config = dict(
    head_dim=64,
    norm='layernorm',
    qk_norm=False,
)
Each number is 500 + 50 x the weight over its row's rms, rounded and kept within 0 to 999. Layers, rows and columns count from 0. Numbers have three digits each. The size before them is the row's rms in percent of the matrix's.

# layer 5 attention key, 320x320, rms 0.0534, rows 85-125, columns 0-159
058:559452430475468402562477547531376454589516496616495490503477544514511525420541433552593559534393542580505609547504479432441539545542476496519451532586461497493629541425430481518478550498539530593475527507488486425549495478485518436514488447512536513443533481514417455472536529497493445552490457564459507519461409488558428534460482386472512519490539501562524525412501614518539590426465576417438645544545558551575524636539492524536452573477516403598489425486464513565481525486489588
081:576577494534472462569520488533409491573545487518531461442439481591533518509557479519561494533453505543550515436445483512556552516497491505539545511452505464469581477486453445550507466445502566531454469540573447464490497563489501526501515488535467501523518527524462501444512405475511436539550467439425532576432427436553491563481509468465484478472484496561462487365496530448454520510411545534548554449614479614559514562463427342541463527454510452557525533494412506490500493540531572
052:585551444492539487507448459473513488571547531484508556562488604555490476431402544533609431557537385540539446409575472538499469515494544639513432518549505434568414499523496486571404467466513425484373504444530452442476494441508505505485564463502440513450390390640461486580444517500443468567495498463397521473525445543481489481284510487468572455497489448421485583560540485448475439489541475576498489502477441508468542454458418521414356592525482445472496482532603511528492538502552557
043:478530494448407501483506546503623556485545482546447584579530536453485469586412584476425436475433487584511542568566499524476392478558508458506446539536551627457468549399558554457465495484544452433561517404556482569525453539545511502493458616485509446523551461488540484535402624539537518506470536404650535466419495567499461463468517572529474567498474409500549531588503480489514522487539465514489483494479399457504445506433531574471486436548496588451458506596509513509434484576549492
048:365496632463475510408508518486418500455492419402533432506560460410482530569617505537447556490544472479552389563489519503468423514482493407519551426507510561559522569526534428546539437409412482513673448511486505520475477455529469474471536506547573463490541480452516445485498485557515585413569640515528515499467575461532429449589419537511502551514554567508483541533513481463404559422475488434569576501451417514668525558556520502550534430481470595482501504502494595519482578499435470
046:539424618521557530572539451458473487599516561543569562448506464522449414442541481509492485420481477518536507544460534430470481471509573546520487487486458493551549521476470463444523399478562536483503454520585557556470564505499491524472478474607533544443378666506469517451488462660478574441536405509513542585549547469505502487500579539438565447479456620432497365504503531461426504467412480472495567496457530511581573450489485506552472519445523516534503511433456456538489490489537428
070:453437512482534553446448519449638493380475488438408567565537532456453441506428545467424553466539497430425454511553476470453477508492514493484457461534485540549455507470529538471510547544472498448503530479484596603486485503540466459487492529475519511511488504515499453505468557521485528467407544527570449435532576570426511436536517557504515496542493493443571483628507455570557477530574442467517464536388513414393493461530562621481535473555510575446496487543593489493480500456430420
047:586533521608495499532415516426622530560501513535487559518464437510526451458502528450552474530553472525455421473476461531503528500449585606470418452481436371476488567570455502501632473440467495497473520508545550411487548402520484557474454492535444567514329462589460506496561398543548465434544437502417485489547435549496483456471494442572461524480515648482505536483531479487574524568488531523492531436523562490487558502518597547395470505449569536478414560553546514496573471473584431
066:475481572529588575433514478445616455419477493406496535502560530446438471528464523484391492419623465465451454495518533509495454465469520455460555433484470542529447474595559464491528482506508488348507480432449545553487468498546481534473471523499510491532491494555558532548439494462463575456464557467553486469544602518468568429589554602488500510473529491412511492629536479565452385537509387509532442525383498427371491426519527493487570499498501585351466525511545486466537480520471396
103:504615507536483518582554518572424480606532510484562489443479431513538565547583472515540431540459518615565530459482510581556501481522503463548505545455519495452559519495440417524496456466532557531495443527539427463509525519519536551472478491550478465513511524488502500429477450484495447506519493450451539536446444437542493541492478505453503525459496491562425516390527496415447510483480568565526562410647498596575495546445441396547526541465532487505529568495394522462521481547596603
048:483545525423513472562500499467518433470466478476511433588429490473465556412496511467452516445464530546452499537489423429463496457407459347474486457516502389589461492498544496405525477541445540514494508465451480525513507483546587456513564464363562486437577405478533647426465550422589495546477518520584422511432552514438547469531494468561530536502526612549446475496494573490456468512599480483517571495496519550478454430520545526561610519594456480519465485396487481491530450471446569
043:555478470629545484437514469526470497524495461601505517522408554576467485563504485443566479493591487544508467443568528476500521530419507538482498526559570536484557494472568462458523544516444565464483548544428538427499426419509508418482458539579575491486506560526562502507461510513545414554432529446566460375520536479443534509494444532413537481500519385494457420464517583491482568392558536512559455455498625430572517464479527476403495502513438465567395476481433505474486415456467587
048:512480511521569508544498516569410421527492448590505432457601434582508516417549453599551571568428558564434545586465546494468485535527440563581507528560438498480534446495475511541500542460505563540470556496502533381563455445441544496397542450499570470505579514487489496463494500521472497576502423516426517512471424488524436527519506325503526500504549535572504537515405575447493504453543590564470587527493453543525555568503489521577510499413472469509588516407534441514532497537505544
047:468531411542546532539494439581521423408497462425497519483567469500489553465464457462437454430460511374428428440515442527481482442540428443382567475428459504549494497524479426486514569529407445517476554559452468551552520440464592557506551415604479454554612477481454456511452516520440585575447527441527461476451504468480489440483458471537484436466573488475475525532480392485520478419398478465543373562519526481459489498481532428553569487504471543459432532493591504464530515429483564
048:571535683562467479545502479476534518497539445575521621513484510614435497490571538496598484525497501507468513548481486451509461468530557590500399571506506512521530469485464453430443529554550474505434548551472493509501515506511553526536448531539451515438366555507457454459476558509491406566494507452462493607515555505503563486496420521518516472497479508475504441466372519505491515414582546510563501403487604508472523473486485482481532451524577408493492494600461472478427450450516518
047:532512428489490491464518500484461520458557507479625557454470476570590474502511463585515519482458432508483502494557600395498414553414392433527527454561510532539475483504575505495425418501575509483533536537611534597449457584480573468551527628379434469468569503537471429464361482501375442551533433474600587626470519465483472529481539515572657513511525582513529535568494481521403435510506486431514480454481401590547502441488517508490520459454414502551555552446444479462484397532457368
045:470508551487427476473505522460462467501497543526470497459527429561511395537462477513511500582525500524538419594447494471515521528516517440616566559511517465409420479490532475540400456457415472478420469514495453475465518488529546469525393532441552543467592496494410420481524539598465605528589406554528551485466412506473454477474591538484511406508527396509479478530485511521677566464508533496452438522483507417602560559515469522534464480418429498531396541551471463518464468533488508
046:520468452577479456472442549482514562625439602539538546369512519521429569479565536554510530549415491480557487408585419488492546541557423466472422616476540512547391433371491455535450491518420465469440515578497471521498508493510496466467552493519457556519450422410495483490508449539461529448517566557589535588445388496491474534471595600488611517478420489418513502525501471522445507590573436510510424517504533536572542519518509463434576504497489429480468545644414525527470497564465464
047:472527471448487462375562546492580484509508506480574617477468557501563572626451517512470491544490552561501475588495490438437493475522384326411425523529592510511496414469471528509474549484437581480526596516473401534468499499521496467546491539364428440497465496560462477481456572448512562551422514461549498499493557521534509458403577545482526555475429478510461501464465443520555532481490480432533477546497460535494461441473554490496604521628559513503395418559474577507489529537543506
049:509441629575564524415553476529477456542530522530505522460578514479461541562467404540524554315561523525487530546594530511496560586534496458487476526519462479468546614440452508508483491526508492495482505578412434515486409591484553473495557414583529432477506459434494512547536510458449513496442514492449523496521551437528510498696603549525519537480514427603526528473571487502457499440339554472486625448490379513485493447514371505560544422495573497518495485410472532501490497551545557
058:451481544511504533434513440458601543476503492398475564529489543455469461510453579476412432454608421425527430453503500442496502460456537441447529478459515502531431502537538504492533442545515453399557461474488515641446502548548511525456555533494446475517482470568543481514437477524511503438443542476604431472561620499455564481579559682473500508491507477358519467541532447547476405553418422468575368548395507412387444454504503480413516501529500621435470510533540511476497495512470381
048:605512507485481488533388395428580524510534461521428498546463536611501555392504504436513468515497515498470594402553536461550546491510530529437421459492448386575488482490431511458485471479491575501322431521579522445534549519551494532487457506524475530570492496447510487492502498503510528451538467459470462459469527475447501518574504487580544444473538479478514393536502554574519434583515486524484449393492489518413584448521449490571393538428476550566430541513484442468461490499505450
045:557519488488510535597502394518519516463456461457494503505458505533414504503447500514520480518425373505553425624503502601519454569483533498471431501511426383555458529556499499622468525521485404502447418519471576451498511413462416615506512553491507483498476434567584399487467556448561537563502515466516504555445487523573446569513396497479463392499500497467485416578522425488432428523465531478512556469513464410538352498428446511535473479420588556443395539521511527479456490457579666
050:437481561532439506427583502520535592505512555476600538420458384526491474549517513495464524478574553492455460490487586454497513453503508459533492497455515466499540534515480525557599458555580473499550554449549595492502599411485410515450466595501411478512461464440452558465504558601433487582554418490485551532542476545483557527511493507488387473465504539433516585476409472458560472480586509460451415504505566489550518456484413531400496484505444437490365509539399492479535589566491364
066:563549460438510470602514541600353462589530478558544439438451502491540501435595400503592552497473526509560499476499441515507500559522447514543483497440503441560538499485497458550500492486481534580428498561503473448547507499462533442552463463552554443475571509500454526437547456412547482482555480558438569556469434475572453518502452442472563592483513503576495504443547536450490555462472525467462612521557499588591502545508437411510476522452490451554529502460426450543486539531514576
046:553533494550553477573474490434564486410579399441478496485550527354503508609515544474432521545440554444419479499545498510463462401432477624465453434523591607531559484485538449528477483559492507514503503514497555534488535489527564458456491488564514464502478496508377494557483451493573590393477538487557419516470491502555524539506461482527537633499574544412485393470442467481479464421500457514526585463473459541427587557521614542550585493583446506462490504559517418479501603424522455
061:462427616536531572447476460408607530442525537444580583508509512509412502581503537500388487462597453487471474532510533489468463457504519434456526524490495534427464556558518494498515465525491426403547497439463499540481545450511538518490481516462509485488447498520536520555490486539494535521438537523619461475540606577475558463552592653491441428511458449437515516568506466533492437511488457558542381541442505418425470433496556477454582511490544586336430501549553495487522462541524412
048:456494460422472538581505513440509465454573514451617361589553521399473513533484513461428466580490450478472485535360545528501544421546467541507552451479429407576467539507495553524375410489507557500510504464569554551505533471503457482564505507470472518554533468522524513491553525421531498444589466480431458530434586485517504565469575498562534559508470538483495505528564496493582472565492448458419589554529459557447484562484532526517507424563474460509498450508500592470528533522561468
050:532491475535503484603497503503422529577486508578511476480526462553500515519488469524592464571556541536494588513486524505533526497547507555502484486605495498406516459449452495481484537427538529599476563508572486350547533443476500435468489496564491524484497500479433485522572530496477514541497422517436549534483358567519430550527520347513478475520442514585497483415431491482527552413493607554451594446563477551634611585423421540563492506476517387560493506406452544583528523502496555
050:524544533485532516447501548487483499504548465551447497530388516424471533503490489505403529395461534565473483485489540483549444386493598515445473397459443436437534475510508509463496661552531564506531449512490483520560449524501492426502525438446531475518496393496461524519425502479486591407485612532514482476557498535492544458466492506540482487458411608505517472506457516479433583568459461482489588547518409556489417474584578507463553576481594461519584500438568486515479502492521434
049:551465549431516513516458549559443441489525509456461458540546478422516446430549457494523507476521470479473459560521445553484459504516562566525575527447407561576552595556583417586478540481539501563439440522498589503541377492501532440525538536614555467500580551577520488469478495493502514353453487538403509557466546450574491457615382420491556547476623516507511484456593542431466512472529382477471598486430534524433469478543559512549484482515494543513612491496507379474526434379459538
043:508534429486485472538486526436546498507496380524474457484469558430468545502500505522484524551526439415545630478465550442456536591589490514525438384489493471459509537498426511389579560552415515498561489487387449510474455559538484587503416506543546559462486507461497339511476592415527459462490561486489519432446397524519531495520457526520427435509468558497545379530457553510494449557378437578542426503509491500537568545539556441494533551449515468464465608466533476462451504457553505
048:597491527544456526578473497464507392575516538555488550545529541600463524562493547503598502399525494512541492516493384474438431431484486504477488511450501555620528575493557483471480417567485474518500505500460625491457528425575542497530555542504469514478420501428408471439508497500505450434557536480491521496559469519537576514510402490486573541498539521535530472434485482433556546594577525474577418497477614485450493564514432497466545608626515502475575492463441544546504476516561520
051:521506531388508550490485504534437360467500559517410397604538549507546588493514417457495593528437409510511564599622517468464432506488357466486443377511461437562524443460545469492476521476414522531572465512542486397541436605501561449470522356482496454527499460448596535486475488515537540473538485563545451522487597442545496498536521435526534550496551470571468525548509412504517553578426513530553442447454501543464557509535565543503512466495481467452683475400617396465533579493479550
046:461523461482514546471552479458489453499538500530446446531510570480408404563470411469375565562501591414471573571426563453514431454464477512500558573469473542471443509474435478475455529583456528519564493446433487534478484511541543527461535508555498475512511406517546573516511508528502460550507402471472470525460485523466539482466646490426522469479608608485456454515419397507514523609504482546499477508526362532423481453471509511445565474417548533483528537460485543487537599449547483
041:475477494424480485501505578560502553487470504487514436542470485467524535463517579464571489472513495459540483513549533560446458538446444527482437539511513469515602471594488468482470477476421589495551548525465484503497500461474484530536508466391465508431427435523614521530514485400465455497458585482524525418527423522589491546575413562531403482559433552394514505573597543493511470509504417559430584495537491510519488483505456496356459554510460557510460510516485536588467436442536508
045:508516530529536533480491505516482481446500540577413475531555473386492664437542525475517488447414493464470554522526502466541541557523421503536488435560442483495497538458513442392515460532589549503553470544499486491493462423512521538488596518474466480512547501431511487452615478566454498468523473473561484483458583502496532555607425460516518531478556522525506425523547430480471543545582491523508486492477495577395497412485375606518561483428562494472554498432472551521478588434490520
047:494491478503500559500495471553517450476540508517428430482550475549543543477467466531554517366456538489474443445533544499513581456447539345520587501542558464452449540534518507519470616497518366533504529470543380557532569503446560432473560489545412467452535447583496578586508412468555568522454445494441488489502556511455460485465465534482455580496505445503456550437452513498565545579533510497484543524552610573426531380513435564547463490534498512531354524492599492489574539509567575
045:516500445425547519515488625525553466479497474525447560497475506451458444408529459500444577506491525494514491551485464476394498549514426562496472448455368393587471562472540538468534380548549565514528527495596561523538522523531572540498540533421457473501535486451523459431510463445563485477458381561561576539452545517540564469510568398553459446470489556474488446501512450495539511611560438453444536553557360563387502533543535519491531504438444564473483548482495514508533519470534516
049:477539533460438496443534484452552443385469539467475597504527516511446371534474510486529494432524460425520401473518573450457503507425451379462504586453532477470454477532607503460478535553477460413627464443483544613395488613513498525527556556428514501502569460587513470528429465493500511425501578529571442523516588522454600526536584655540504546536462381404501522599469553586540470516526433460513458535513452438465508412462486482425576447539492533471378499578567454507497435518462479
042:460488563550439481611495623476452540513468597428532466580576520560511470411537495497623444579540514525490547431449586459499446441542500529519555408483562461403522449450418501495607520503451500499572490406472561533494491459549443549458473515566448561436492481476577591480501517646453472525501477494420520489536588467489500509576518523537595478455490504478523478457452447478464574489452451581501495536457611504442538511539480541453461507489408479510541481516492501505506458494522473